Weights of a small transformer language model.
Size: 13 layers, MLP 1024 squared ReLU.
Training: a variant of Muon for these matrices, 299M tokens, 9134 steps.
Each number is 500 + 40 x the weight over its row's rms, rounded and kept within 0 to 999. Layers, rows and columns count from 0. Numbers have three digits each. The size before them is the row's rms in percent of the matrix's.

# layer 5 attention value, 256x256, rms 0.145, rows 122-127, columns 0-127
093:447458426501547549456452476548460460473512522537520472531524475498493525483502489489520526482503481521501590496497531555479523508494529472427497479509564447522501487479573509461517457487512532483535556454581451527529476438542499489459503517540514506463482558434574521468412481507558493509559552497547502479432479542479589617518409558461513446553542523469509494492461542417534503482518
101:418491631491430490504551433503434502505488554420490601601433495450511455552461497457562499554471508502521500531462482541539515431530523507440530496559482518484536515475539508502470422450483523404517498526486458465501511479483441492545530516517473540492488494565492550571517450456502473552538482459451545495575462511487468517473532495493490512473567512523462507578377484495520486477536
101:490459528509510502499446434464465519504530522507508511540430481491456448515465567538513444517494515493595508483622524441480516529546544557563554572497473471527464474543466458470552440526501546468468562461494500458465524452492546503482468467423441491554546480557494468545487532424512500510482463524492531557513557503498522504524507476540548544496480522456502493596561529474489502488600
097:543457493519450538519553447528486544495586531516508554475484494505467489479483516563543560439545400450454514464552509477507469496470515496493547493500446457616550471439513552443524458507487453463474498471521507506466499455446468500453596488420473544483597460560473570486484486411460564511487491531510515467505501558522530576530511448523494557517511484587487435520467510494509494460540
094:598540441538481458474442473492464520447518481562499505452450429553551555501495491569477490414516502511452493471458523463527545580569521523462515520449485490487535536475440541575452466499434537503507528508512481409513498451500491498479503478478440486543516477513533494535538497518498477539517537498519490562528471505507497427479565447482463506498466508514481569476565461525500470532534
096:497520545515490485487420484499533446494556493557522523592497538494460521473505495550485518521465547533555590473573439625479508498485534454519483561477571491552546516458492553512407472495511459482549438476535566513514482455449526488504521542535543435475495510503492499542425484500504460482524526569483471455459546480463523495523537511552491488504495520495518438500524550471542586552576
# layer 5 attention output (transposed), 256x256, rms 0.125, rows 122-127, columns 0-127
100:545544482505551524514499483492507480545492446453543535410563521451567461537482484526469458478469509505542498487555469450482495464445477524540480548473532545414517466491505557499499537491482516537520481469432520531532497424495493494518475563537500462602501512410525530443527476479544575493504467524480361475581496481431471505548550541504560471452495499485508518557450444474500507468467
096:538483488534513543526501536507503509504458453540551446571461499531458499499471475550579457471429480492551460484459603504467557463512491543472465479496462476501546489429450563468498496484476487528470526475438489517403496522511457548536544572504503557565520479490576404448526414523528525504529506483529496451471515505481471532512511474466417476460502499493496476502525474466527456468472
107:527529569536510433504478454401480517436484552437475481516495443505504528461463520439558517482474502467537470452437533385443539436476528482523451413531452506469534496574475502569572514536571556436454492520511446498484530535559529427430542516478506520547485463526506474497525482515518485572576515505493525499532532483569519536477486484611508514528495511576431512464524512491523521480510
097:551484443490529526468563518458480535517504538470493549519474579486476543498509477485483573373491554537528478503517555546426523568457494534515491426615490466468511491446512502482493562512516556531522477533523454496443534489514497447512498552485501501487483513515488525543505517518460512563464560571534511452536555516494475422502526533531469503493462480553504488440528462403460418457488
095:476539445467407507510504471492524505419484523460512497461515517460512556582475543465544498503442541471526463520532482519492437529503523516363521501505557473540551454486506516512496514556556530474408423566607477551451461570504580505526468432500502508487534519557539525533427432513457466458503524506429512446532550457538437555466459461434463464414475461500506546445538493432528579493541
088:534530451471544451465507450470501498539491529480467491475546491466506512508470578479503496451490503474488493540454498499500508526510518493562499486503475459514483497439482534354463493507521460509517533547499486528534464551574521530572539548529591503578493458490559480395481534594549523526544444539546521511497452524561502412490485484536519495540503532486515536551537499513503528522523
# layer 5 attention query, 256x256, rms 0.15, rows 128-176, columns 0-127
066:402458457460498581453466566482548518517550485573477468510568497471514515523519490462512587538515457541504470507528492525507492488458499470476503476504534491522535499533545536466499535464521450497538506523573516584526473532477435539501512462598491484556477584482544504529552546469476434489487502465482492477514497498442492479490497548535525491486474540604497605515560489466481447494551
083:481421417538468515491484501549560556490434540499557449476495499529574470499534519505504466531558523495488529497569431520434493535486472515494510489479551448472450519449432484445469540474572490523440529512512556490502494522467424472556507497521484515412505536485455517412472508502524496513479505456504461587441536457497510502488461499511466447451432451483502553501526501527483507529553
084:415534417496404536507584496490447432544530449539489502500501482460503531487494457451518503565505455499544524518513438487448464517545459482524456504564458457450501492596453495461513499483536513469523476548507504520567570538448496469473480518514475509469503479495497524475530497509550517516482514491508516488471487497474561481450505480562465479492396452534492542529501492450462557496525
087:496415560512502451587531543421502528536544454529423471535556498466442462475471417542506482483521522472453501517507511567433524466523554514489484505514469460531568519502496497493504492573484469519544556527498485502503541479450495502405523438489468549488534455510498445495515553443551592473475583447478498472486521546509476500559450457503423449569508522421477495462475484555541484496475
082:512476465505577579431527505517513526504480553468519528435510528463501487484500491489455568510554506550574483467544453471470515551487431501522544509522542538541485533473536508488519538502597484579499527593568521463466479519520466493543425442503535505463510611502451619500529465474506504554474529473458516502511541449482513503557522554457522415419518512510560504509484566507532515472486
084:577449446513476450534508477482538529507496565548439480463447481460523567525479515456484597475443483529478491470467555515507525515461549492550480552400528483432568462511459473521499542504505569446509493495506494428489513532541521473523511533503466454447501515502486440517481464496464496561545455536520474524528519464472452506490488478490530464572528453545498468507575478585565369536521
080:425502430506526585551512495475484531574481475474490546541478472508439462490517542456529486516456481578515394494583506420514475484521485526519445537503506500535492455511572501531484492489533457512470502533416468592490509511477458530476528457495494522428425510542533522490487465497531488508537487520439527493467462505543514434534541517473503556519436456522508475458525515510480509487550
069:538468454518472545519515450500628508548544494502509517547492531526574456484507480542490491497537499499461539547455380526514472517472552512513528576503464497494416572423456481486463538510517538453506484508571477471475521479479490536545467504484542427538480406549534493518473492485460486479508429506402482530469514477495465571534529479424526560492525501478508482454494489465463446489485
072:531490452506491508542421429510524505482507475493511517529528491491490465511497500532518475546493479446458453463511479504517398512504491599447489486485456531560499463471565547490588430452474534471543489516470472532531540474521536540549588521566502506540459403546504472466486545534464503493501575541420519534582493488525503572462488469511533572497454480508558434522552569504475563501512
074:546515547545478546548550485518533562431545537489579485483547593503450448519502513375495491488430534543478482457551547474467466480544458498536525519477558472532474482506595515499549466450475534509506513491508486541429529513522495468427496497471448454500524436529437502451507423562480503517572507434481532440533395486481456495530476426581476522538515437534491460528477493565459500533453
085:499488515449542563444462482516424442454482500501524508502486528478456501469501498519568488584527532497510461511592552524486533463471465483462481534518398518555511562468529484525492497523516463489511513442462509534488527474549496519535506500532533548477537549516486547495467499509550488456535504514458553528478517509546570481571492528413533464528594564419388501539480438474514442504553
120:572490598522453471503442496494484411521494483452573447455494506469573462454512425464537516448464438556504451502420528553511516501565483566419485446584486544443507470477471535542474560454516571521477433455454463480530507482493495547478507492515463515488457487501482476534510533600463386458493547519460468515487492520444565504449468532508507457420456504459472495515469547479531502612590
099:565485518575552456487532527557532491453483542525479472486477451420474565466487504463492570538545525537561472531501580515536533509522474476473448521563515489469510532497435501545469568468495502526505527495472530547552500491582426531609504538496443527469456472545538498519502503534513492436558494538455501559450482515443525483524516529444426469516454414546531477570544540529494495557438
101:565493463544397494498508403514503500469536451528571446505417576524468423490479497478478510514549467518516464504580496526535528554464474506413530505473462563486486457457431496503564498505468445521558373556530471512550574552526547494449526529458516469437498530495528497498479441539447532480471466478460470484528456534462521485492472538493423449513521543458565492537481495492460505452448
101:515520519569530510445475563475516391527570563492397485497520539557457477465422535508487533439482470492486514508504500582566607513489423544440422565520487436503531456488438537471524559476513523588454499446451508512484520520470460531490473402486503511488466474545451518558536546527455540503481524570520463444561463558491482506534469528510535521496529478441474468476492511475528526491481
168:536478544516509498619578473517474471497458510536576528468494402468546491592479432463536437466472545475492468507429559494466534532579497585489560496557480553429512498543441505476500466514504615524495476532492476464508496484548524483541491447491403525528486468540476489524507540572520454475488500537490455539483515558498499494465529511539456541427411463534478429520517408477502556580541
087:549571430420483515538492481517512536496469551509540450488570516509515508504493456494510547552565484511523519519554382477483510526480471543431515507498495441599518566539485508427530505507519475543571535561501466574510470523508443529568512486532530480572529513521509505559442502490443470549525524442510524468469474585407509511514482522524473533492456445602465492577500525454530529520526
076:492539479478409473480494452473512502557433557489486470515525465500466498468547438431502497473492431503482566540484482521421518476508512462432509471512498458468490465500455484537538565517478500514503504503495451549495528592443512530567417424497488424507514580557569436537483482545542415573487535443493507473491530501474520534440500565503488528436523426629465499544549523467578488506508
077:485512535510528442504408490483482383519534493495483525534510459508534535515459564517441514440458507418466491493418454500556548434554548525489440452531482465444536475568479566583457452484514503498527455508457499485505489509489551505495476561455493466455498415489548458557483509511506535472500454576487498490531507511587502460534533446593479530546515519506526449447495489493455471505475
085:500500494522461543443518536535598520444488495413521570452531493481533453518495490496502493527495537510491521523481500512535546466457441425576476506494484475562429491533499540528449521457559473537505584498490520564558439523559480504510476461571533505565495515444489528499515510435501534537490543542539471463571512551529510530532440513458495498424551485489495585519511462543436531488518
071:494529515487505460491510429528397511497537493511480497453585515473503542462483497481498476450496506497556479525484577502514512527535524534486452563510503497411468487511473459506480517498555467481531423460539467463549465593494524442471456476542510400540495584493542478504510423487476407531395452468454467463468518498463415461506469515484500547452530563479440550442516523526490515480530
085:495523366485517541391449516449479499554520486454523485507526544483468567505533489543469529393546482526503491486537570521462470533532537506515533517486554478530568542442574465481519549439451521499463515506491518516515396492555446504471494511489506547462495515504456469513462512481457454512531486396431584474449479467549556512445574484535536493459494497497523420437453567496466577479526
079:528509476540455480485532554538594486528520516478539524519485516457544511513424488566497483418468457512444461504504417445564512477466500514483510524607496557508482471549536567507541517471442454478532566474513491498558443526489535459558458532491561517482439460522457529457475457511459468482509495542540544493472527547505544444484508510490477532525502410501474443479529547543480467515494
081:390518494454569515487395482514437467517471472525529441404504470527489494456536482506617530564507448495486514509520564492475431481509500479476429488503450486524537510484515518489446498501439502554472441479485462522534517528448541523481447487533451497429547572437534587559497437523438508537442463519402502529521521510542517561473506561456481503522536538530430541498547564488485500544578
082:504433466439550548477507519475479442502510510431553483503562481469449493455469547465490497496512499589563522523525452446513476519488482478526486488481556551514455512435539398479456488480483511533502457543464554516491484550416477460472461487507476509527455562447449494526468475479568519505498510510454490453448508511470508497498471527547540497472455466531458488503478573466472541479544
087:512511471447485555573525486494532575489494490476518471506549544521542492569348471463430522512489551528479542498508460475463520501499462519516570452495484511538515487493474436472472483490520536466506516526467536480462500423458495513513537508457531552564566470472459483477473538557470463484492526449421591503532500510514510461578555512566515544546482543465457487535537456478560454496496
080:468469537450490483459518493550485528397522513540538448491516474482527504513511492543506529464520429489534569438415576430445428489524506506448526455549490524491457530449505555551546490475490424510565474464446491474491529525485385515551453510455428551485516467484480509490532488555581521534497517503507529491452591500464514511452483507549448521517509530403507524455486508511520510495482
094:449466482557409543511528526430533561551518502467498548560492479460482491514491470525497461468446470501575429489523531510509534494503558556529519466508602451488574428420502547449548479587490518508476518529551521522568463533520464474467525441518534448466488510549470520477457436493452453475503466547511460488499516516482518528518477537433515560409515497526497443503453492432529490466464
094:553534435511548383517505507535459490523442522447495439523486556513452509455483534499532498471485449551451525482539556515453514491541463477496446430530562499455479519485505447495537541532383489535491483501472510499527517473546528447468455476497505449498489518388424512509576480482491543468498522493549485545548480501464511482512529470460528470452490530385528547455450477565513462547471
098:459414534467522513428490540463598501493518517521498516502532483479538570462544473544492433530485491458554516528467489438510544475527488502578580501509512548541475588516477529538519535478511482477495586479523494520487522489453565537467518519458506458500536464481477508497439609592568480492457549522515533372473560551516528490464520464488445561451492482444504523526517445509539559473497
117:517542543499436476462454464461524489524526477457421443522552607495466487465510494484463494494517505479475439535547431495498468520476479496489433467463531440500562483504505471521527531409493533511524473475480470512524487527428482495432508586468640526444438585544518545485413463416459454499496511513528481527541447499462528561500513498481548452506545520476543576494492571480572438501545
099:503503556515569498545532497514442564465536548517450493508503572532454508492504522540503500553540508490473496547518499527466546493497560464556495544492526479511583500593507499479515480486447496548444563542499562505439447472511472446522492499471513524487512518474472487547505541455543515505511533584541456479509508479489474562529452424468527482491505536550482454524552510538554496364396
093:530455472518489493501474547505508563485470527484536494526506494490480475416448555501412472406525419437520525521538483446486501484502518471519522477505546485478488538528471467463516512464495493487500473485486568525497520542441574535467516495509432484584430467557553519541483490449474529467490554556522445535467468430457499487516473521492538530478538528495536535456497594523497496486463
111:443443467444532592499540552472467490496562571513562527466554485464451518467413536517495488493533508559489515485529508523521443510468480517566490521558455435442556510529493428502529474546481522520428577531515505440481484528515444495522561545501449526409474440559534525528496473439501536558544486512433472567460477500532472506499541507508495502627499522553484436533527533515492614510549
125:448421574522504477543563493531458509510499453557554514476487477511517534509498451501557520451466500474492438550505510459412544509582496563487505515526533537472494508520430459515501478504554583549481488471456504513544521534543563466510545501445454493546472511551465501489487557525467444529520533492547502489448531579505532460491521437512475536387430454555476503522483432469425490573487
107:482467611530486410490473512589490513506434482495494460502508595530528475502504440569513548496521451529435504537409519524509445471521509530411477489529489387434585453509551524550509470512472553581547413483441532543527545529508479538498502545491537490425492548475489503484475452437519474498525461550491499531540505529415533574505458502476466460491497551465496505577549498497555492498573
102:484544510556500473452534481573479461492464434502604498466551608551580532492521478423514541481517442533479541500417529480475445469514575538479499538538491475447573473542481525501562514577485518511543485575511487461546500535463511538458497473446587461438525492439484446436479453475521470545540508546463435517530481517524530508546522421487529512589456572463499494487539486571547471577488
092:533489606425541572562540431522454519496434483537513491518489460428478481560505443491518519499490532525477495481508470461479506493491439545541487531503510503449495556527505429506423426493509468503501507492498488560514527524541511479574525554496471491554538523457462493446485569544483497502499481512549537457558490541540567520519547471568433492461499476549465566539486448492556529497522
097:450503477527536440500563593562493522448452547583502462536502492504439514482489489516472524556445517415517494463466512566552490455546424541549459533492444487602455427429465497492604470473531567531506543434470490455509598556568455556501548509539480450511491472558471600490531451492585512542518501489421509531497470491547487483483574532439517502530452501461552495485517416542489538534518
094:524478499559400477480541550619460457512472534484566489406515548595516543535518468480458530495497528517498526451495500484557507474452496572400427487561490495504430500578505430527520497483564497531508497516493506469507552458543470477479537533476530486485490499474426545418514476472449458495565443477509486483541439503576471490532545522482464495511493532498474444475507482527513477515510
098:572489474488512541500481382507486541531537466466480442524466497455446508506420503445439489476475522515502418605644501449479489511487491438449435427443427570470515502526455494531442589444485471441495488497449438532511483528449480513501501590506560531457483558544525512527502485528442438484542484509433477527484530523488536560479509497536482405492565452539500558453440602470497478492495
106:471454524543490506459519535483427550571522430549524444543510541591505518526462534530483494527558469486459455552522542511485484575539534521518459494511522565543483493456536509480397474476480548507495460497512505506504439480480478466454467562502591539482445496500475464551534490445514481519519545490504557450428526531504469458514463521567563476473525579535489451491449488501525504518444
119:570523621576469483515547482573464414407406486488578550422463468491525488543516430492516496521494519530505511514513480449538424537472466542419505465503460540469499482506498464446523446443612526520585481438518519475461515515531530540477513507532493494484501490522495565475467566513535424468498442476431431549540485489421547529496454534491469462438459491466436487551450525494526468526569
102:561503510512476533439515476460554548481478515538507506538513501510510531436460538458476495551492530479509540514508449545574504479442479430610518529526470538547500469510492463492473434477452452452516579518534425518412547477516430554542496492488543452448530541462507472439460463516598510491499513505478475469504461473528507489496524503483501466555569481527520470522514531548515518434412
135:397469460471489517455478466493497573576521493523480480536505618514434565467474489501498554458475486493476475515518522515501538455473562445497488465360545476523502492537481495515532553517414468451470458500529507536548525556453485457433516546464613466526566536463461505539479394444447494558515459513518534464513469529535511514584487470474533510502558488530488533448538534537426401470465
101:493493532484523486411420487489461514434521485504501381490474505517518456413461558535458527485530501550491461475533467563524553497468443434480519520491543433539553537450513505507487497457542472542581472467499615536466503562504540509498506516478567459513479484487485436514523537491464475494443489497511523427499537519536488551577461496537501439521622545443512532495426552504535446499502
107:513494443502445473454494424531474485488518471501464460493445546488506531474561502559543471504481527490517527510544490517521525520448514465478438526525401475603500542461510531505536450488513473546511451506558478496500475516504531511566445513483515491512501498441481491530478466471488575469507456522511506516466458494431443498546510452517507526498567509451450469447522499506535467424550
111:548510502447523579476485516482496538504566482509519489522563550490476499508497497481520593547523515549516481493529453455552447593481475516521483571457528453565491477404617431472494530519495458521530526519517478459506472403438433470518503569545547528401543515482529533483506446481528490463491516538493489461536556543536498507565445504539545444526510531484519515436468569498442489470479
096:486513564517424514429500532459475425525539500512550512576445568497480509495495530480503531448503486509525426460550474532524498486568456549517475507496454530547462544500535570493504464526612441456528480517518471505496404452507520515493493534499562492500495534516433479489497538467531364441454523521458451427439471577521516500497507455452524489476508542547428471446484465493533506477504
# layer 5 attention key, 256x256, rms 0.129, rows 128-175, columns 0-127
095:476526495535464447397500551602427439489537480460502528584511515444610481425463517522467487479516510543568495503462481461504529544523520480533452473520539498427509534492523420517478453480440490497427493483507507424540431484477488506455500489569450457461473537447490509452544456577535565490485552507518513481512563470540576491515533505525557570497449563500540525429481512494435533395468
100:485467548526451511507567521495494512495536446536488508524558519521551450494485524537517515502493439502558509469458531488518486498508518536455582459507509499554522497589520447554591452492496536473565577488514487478499457447521420556474483541515442494576496545543436501526528547443461513506490528449403545463544470568490463488465471454450535545565498471491492528509461457433495481441489
090:480546393486541536488528431422498549436523499496542504430453516532484501513598511448591465512517494487571489526500514507481490554479541509483549551454530540503438549483488485481540502501540460477528456519471467505454438518475478516518465567477532517571460434558481513482521435436480440457472447510505564507546481582566522539518476406464491513513484425519545437554546531542475514560564
095:525455563599484378493483551566540498586480486538509519521524504569561551541465476540483518413508479524445491442503507490485548490521489493526502537517553451402493524458523520528497527512479516586523519473571530496468439576506556479417514538493426511518433432497533566513604521503477440485473524515578483520591520473506466477466586437580515528507602481533463531410547487428437480479497
093:515508472570473507541575458500498532518533508528508452610485532514482447532545545565527487534469525518489462468569523504540507487481561549541463527421490492527524512516536497402457471389588544553445571537456547510588514455494431497531527442421439476536513502515493496472467495565504532545547528511553527469525521500512547520532467475523499473516497489486494405557507477506490558484487
104:533513508551449458501558522603426467495442491501460468561566523564565485528439491444500531520539411509517520560512514530519474473532470471514504461583451436473476468502531491515537480520543526537485538554544527440518414435515446525476566438525508475511490503481496525466533484571488491553475585489556520464511510498460442535510407437521504518609428485401464598602475501522486558513558
081:527496446525542511563399551523453480476468531501558519549523453537484472404519485423549537553510483523446485544461508530525545512429440565493492463540480533500494514557491520396563520472457476491472499533476533557463476480435455515485526522528510474519520497486576521467472484513513453504463553508494510517535467519492565473461476464469533460475529432497545499472547563477470487539508
084:525416558506493448471545500477526496479484497503507487470538565539580454559468492521478563441527458506428495502481536533450472531519548487589501490590567467487493446420547545557549477506444508517524501526564507431495473541458536521496514419543514544500435520508459541522506536564472469498510533519447439528495523455496488529518473490508556537473489485399539487502453477518553450429478
084:460433470513457481512489500508568517490587445438473461520554503557519541437495487500514584433508486506472508505471447550433541523503490543478524539500531475466454483532512538471542449508508449454604539473540529426501434544577532513562482559515537544505515475495460479455531586490446562514465497508548528467501454470466579417466458470549492524501463448529469510521481463512541417453481
093:519443538538437451470546523553499599547489448467489454527490482535501421484500488449512535502415463471498460476463502540625448530471529483560542501513522476530438461518440453428508519578427394501506506466516498482445468440518505493463531536469539504576475513529556512419531552510447515518550537507463539490471524513442535468544495469540524545553451478454473508543433488528520509460508
088:532496503490595454612353485435456491537571532475554468399508479512512530406554485447554502490567486544471468489453488543455465556531491532473483474495527558484512559520515498441536511512515514522538534556486505516470496516489462562573491526538521482505503558475518463466468488476514528455582491437546502486550471500466538466513537493463536484512519551562518488491586529515477561502544
095:542566628551488481501496439474480487485510496532504456480516506507509471504452454486520452497538478524579527466516490469431490545516516571552549522577491506519472469550479474571464477501477571537552457532559513503505442560564526491489494503497551485493482458463482526408443519504408511495459489515495516460525446548511476484508480523498474551520534552543499463474517496416575483471565
096:527499487532559406509531462537432526544427473450503487508496473387504410464475555573472541523440487479539492537482491507464484513459468469503516503506513530541417515516565491559530471517505528459494506465494527475537515486473485515527522539543452466490519500497480502493541471439510537523488492502458543483534536416555523597432493476494544521466469493500516555467519453571481535394511
094:541459512492500507555528425503555491543498503532455532532523470448478466521491479500520506503537480532538542469564491464511489497508514500473543552475445494522480578436518535487452439528557490517534514470475491527456488511555450589641466504507486486518456499544462547459560510507548484483479471478541437504523465466534448526517509504526544531504516536546505518526481499505579478451541
100:511484556553446484554451438460530494535533428481492482491501485444539550556532540490517530472515490464501560482489550464483412545486451479466564496533482455534516529491447503464475539465422458512518463481488566475506526468542479408470459465537503564474563573481506484473486574546453426469458506404579553530446519517473425464506525479502448490491526475529516531564528580467532490529533
091:516472468483534462464520486498552412520504511488477533489494499455415447451508486506488539545462515503611484522472465481574437510443506426488458509466474515574516454438566523559476488500493484546505480461475478532568488450442487488474557473493487444510512495457496494522553514550533464527476459462523513455480467516406458495495480512526506531531420587491461530536490463465539520482463
080:484416546526481523463487522504536532521436512541486439492505476501518487519490506530521536528463497495487517464532511540538506497467498509503478529445527478496567587513542554500486621497523466538604547511488465447470552525501477540473537525551538547514522555505563508468451453499487463488472523515441480472586510486457464514508496422541451544499538471459511515519483495502502470494471
095:477421418564463522571504464547540568526386446530551507489528517486453442476523508440490457497451541495528503482529561491547479438468506544543481548439436498468460477528515483483504502432521514487513527480449510615477535522489444503477460452414464485489565422549455577466434450484498492575486501551478539523430498519494514489480459530490476504492474418495521502542505533561521508473587
094:478502495514520540488492506436411469492460440522464524397486449493460466510459493515497490525464545469476541523475530544511397514484475445513524530504482571450513469517511519548533490496475514460466472458495537551532578487464507424509535572502521484541534458487608600488480510470516477506478463476527462574507463492609471520469541514544549566573533551472557466496487493464434505526464
093:531508500551521563565519536532575578532545528554477463427495546519435533558595528621506416522505535447452479447527472498491565496476557485502482526534539495502506532488496515496525538478499448436525490562550460473523485517512475525522497597497465539468558520546432505559500559505449440458481506532489513488460588556471635446588507464497468518484452570524540429498482517452492460494478
091:552493505434543496532590491455534559443437493479488562481444512432437513527562491489528463551530516513534471516476487486470448459514518494540514452495517508530491470454431588519434495479531496544433498462494468589486533527496517486525456514476556464433475441442484477569543460443544547494465486461521512520583492525526495456505502562498495467513516475505574418488485498483523526550566
089:501380470564460457439499597485469515511531489500491467580541478517565480490546495487482511495452507547499569444476485556509504483531517517535514436443468505483480514472425478548405528539481570481552490475504532550453470496547542552506498453561498484478463548455514501489509479633479491509505547520461400433479484554438534468529533476482513441561555467529462597561583520529478475501481
095:466513570589403410479531492544520500537521482513525492564537544490474489434419535529489612538467532511460451558433483529539481494473498509485512473518573560502539545514512448526539484580487548453454445497503503520503486488480483499473553395565519513422523573511428487536515525476489519440508577497510471442514499490501548508535453465546485534571469510478516484481445464566530517489486
106:491529469397558517430435401519448473448542499512548484466493491483470479447521485541532487493507479528490518511499442450457557581525450523473462472442518533466481532513537579540511536501452502523491508519461454543536505550492484520544517510508512481527480447491512470581485438492552461491520485540549531528550519538537436477488482517469477545512589497462495443491503529460509547492542
090:504450555434600489460451407516489493440493489529453505563379480555494522499523461540502503476506502494497545475505515534527537619498455470496522528551515513561507474475441538482501484495530472540459507568391426606488524470477476457545465494465449526495465497539548480522525446481478473581518459459471539497535517487518380478541533572488480476513542454522508476445495558516454497537512
092:571479559577493582516543517460575469491484540515504447588571465448609561578466482482460490453528494497585444449551516471443421467489547463467468547551462572509452502479458434562509494519542566456542490517495536497542542493502492444511494449503504466557498558516502487477458539535526495573557482514550439536525501522544495497511506516610535592510524532488520482527519479544550486602541
091:429530496507551527543525510502445491525488577492496557417498497437440482501444549541507454519488488489532501469488485419485510503543503492434485502449534474500539540489513518563447532483459547543537488550440464533520516469519482450535577512497500557452475529487535439493519555431522511457487457568479483486529475428560429471524506556544457488442547479524556494503509539558462477574570
091:478452565468519507455477517524479515503425505497493476573456534481478467504533512511534504588510511518453529455520533553467546464523509521599532520541446554527512515535477483533517520482533436411475480550558460441525488504516535475461474430497499534495530456514487557451509530493483476534416548443434525511537452533432489444397398451548491501463490524548561491502516489482433480513554
096:511467543459524500523464452528473510518472473428422452550488451481538421477530485549511591477500533499531562479486503571552447481497544480492583533508474480550511481477458491528522488540552512483521582535606497430529481545442481478494508517471562468478511510571529480460426469561501557475506526422492550486418476517496522435486469488461528527465505491529532465510522498473481481542522
094:468570522523504536630495482544441534533523531454507493581482505445425583419535527468533491444478547536448470473508479534443458464538541525547513502538478493486437476478492552508489515544422449493510492500547485544500458493537473464513441540517484514498471481476503486494581534478496504522460499497436495475507550397464513450531479487460471489468552517563516503487488561498461554530515
089:512492566566454525442481552510581588425535531584563484485424523430548508555474548492571519371531447560479550519492580454560510515526442549490515494569492498499449513529411454550543538465516536501470484493447512525548455504524492499420452494421517476480560485546459450541522462489492533509547582453538517442495551503482494562531498503490462442510537520477430446520527528514436464495548
097:497448427473474577493484507469542500523448434508542540531466475442531459537526512503459442434541534470531457543477482539422563468545473468518474513497482536438537512523524520498574544519543484495516463470592528418537491440463506480450462502514446412494541537499548527538596542443471464517478482459548606571504515550522538531422519452545473519502543495525495521461545568504423496616488
093:474497465561535595497535474556543569532428508564462565538499479483587544529532511550470518503469471516421479469516451556499594496564521439524481502487494452501526539445456484451564508388539522457483500494487429536525494526479438452504523542419470505470471521445555486493490529475486476538478492529569494495510483449574481567528491502516500481472485421467570528459470465570535474514588
103:590542492588624510525567464466444432514560502483455584548493495484607504520514562484521580585466466450509476520452446483510539537448513527471415563473512619533427540498547443459481484499560529471544454544435548538538497478538485472512533475526448529469477557569512491457512516533533460477453512419490493506512495546538440516466540407499569500513545504472489502517468473460497500438515
097:452496427500527457445503519515504484496451551502492503547534476459444516412554478472462466516451551541516531450446544565564495504546520454529430490479520459541527525439548526478530497500494400505528477482514502512543437510420465525462537563469493567462558475458516421581566489443551436548494505488550460493452535426564481541482452431442538538539540513447513559463502469477490475513518
095:539583487504499501555481502532524514469512568562487587394491464455500456525495576461480538486548500491548531505505486453536570494502536451500476564517447523471449484502507451575533548488502568477455471502529536557554493531583532463475499519494440427522528516515499520477477496536537437506509490505499523468510466403482498476460489509602427499484496506571435517508551546528451476556554
101:576578561506459460514523534534484506498525538600422483463485504486517407545497498487474601513480459613523484451476513466540551465449465520474499513479467519509533435459531422576570537538522419514460459527533505475503445470502460520529510504498528487509475434563499524559442463525512491480490533492571472504495476449527523529446487497477531541477454487523476387518482512443467496486595
094:494464449479490483485412469472496440485524594499496462497464514501517531475509476511500425567481451495444425524491474503420467514449487464451420480537482522512550480457467484526524476536489438565489474413519438520551498477363553500472505470524508459557519563502507464511471486506531536480493574459516451490475529576491506450524488513461578465506486516442482475456530505521580494563449
100:512535538514539546500560564483475492508496517485502540483548535505502513477498573511550522499468548540481536439436547473455500446565489513488565530519535518493570551512461570477423497538487445505536493440522578500491561522550452531504530550572553565506540498492532496459490516445491474519565538501553425561502527421571546503437480464451409511551525525521487487498505474534486539492508
089:566470594515502522547558512520535522536498409443489466522443489488551461487457517484517521454552455499490539531506506520487482513499454550516543498516525429478514503500520447544485532518497446443610489540493551515474513544487462546430508539451478550421508556498422581548567501412532469427525563522493501463412426554553509519467472479481553443508471422560595493518471516452459466461490
090:478463517560518508450493541464464468485456501450563490507536486480511509467545444533543529492500488503511472561509574539457493536468531503465471437520484523477544520554502483545571587487545563527626551422461459463548512519503500483553503511542567518457537499529447454464491477481556552534476457464547505446512435515481496535498517491492509485551523546494469541586533490520518497445476
095:471472504511545507410466565512574527406462526526519520455472454458495424508478519505498580451543581486545518486451551545475499480479507451561487439483532559530533514487471493520566526395471470502436475440513553503491509526493472424477521501503505468472474525515505540542437396477489543431545476492502499471480500559474495496509460470497448517495495401539477521439532491494428437507524
095:478503503523492600497461516570514428499478500467462514515483521476408521444511511484439493478465485489523529523558513470538530513598468558449463495459487395490537561543475532540411523575535516518569473482507448524503624513510518482494541511501562524493515551453517491514506452483490477491514450484547570443492451473473489490534489560476487498453501541551489488484473468537554419521596
089:439490489519483513512486547522514539507430515473458517532448547473414485499506523539521406420453535560452483512494555477568536457491433435471453506434494489505455482488467499483524571515481428519502505443469533475527495453543470455560487509544438526433448519599478541459496480485520542550595473508512513532457496468534484526516467524590483498529450454515461555522532488561399509552488
099:449489476428395511441535550437511531551460453575520543499509515534559526504467440484454429559498506538458546522499574538474541481511521501436479486522459471431552528458567554471479492552526416497468500470471504510508520443501394523493538480514476523371529444461462415573497465474564510495524516504532481520477501379486466505489421495457478468571570521499539495504459499461509503455431
088:542557543525466554550529519455457471492492521500464450486490454468564567536516571552444475433569443502564481480518467480459523453550511524523480598530459456495541539483502528494480500450557528467559487477515492452499450482590456522504429509468480578469550574491586475434538545538499528485534501463484492503552505519475474498524551505557524501569590544472517493502482566466508505500477
104:543434524504563508501508526487535499471497441451567493464541493529463478569438558515592481439578452457467496480520491512490574479532457487471517530530489557463486535537459470496459487534474535517539516406512518467486473478489501540550437497587456510541477605497518535572548527475554480506495508538554477535663545512481506500494502510494519460515538483549496555490504440512456549513441
089:519449469445556524503561490489490424485489482511460465444436538549534467457474542587597432548459542521414431594496540573390417498474474505477427439550490512524541479512437581473530590468480498544504564504471483461488570523539481532529547512466458513477529545482462519489542546526476462456520517503494516498472493537487483514522514443470544503504496539472537444491554556535522488495518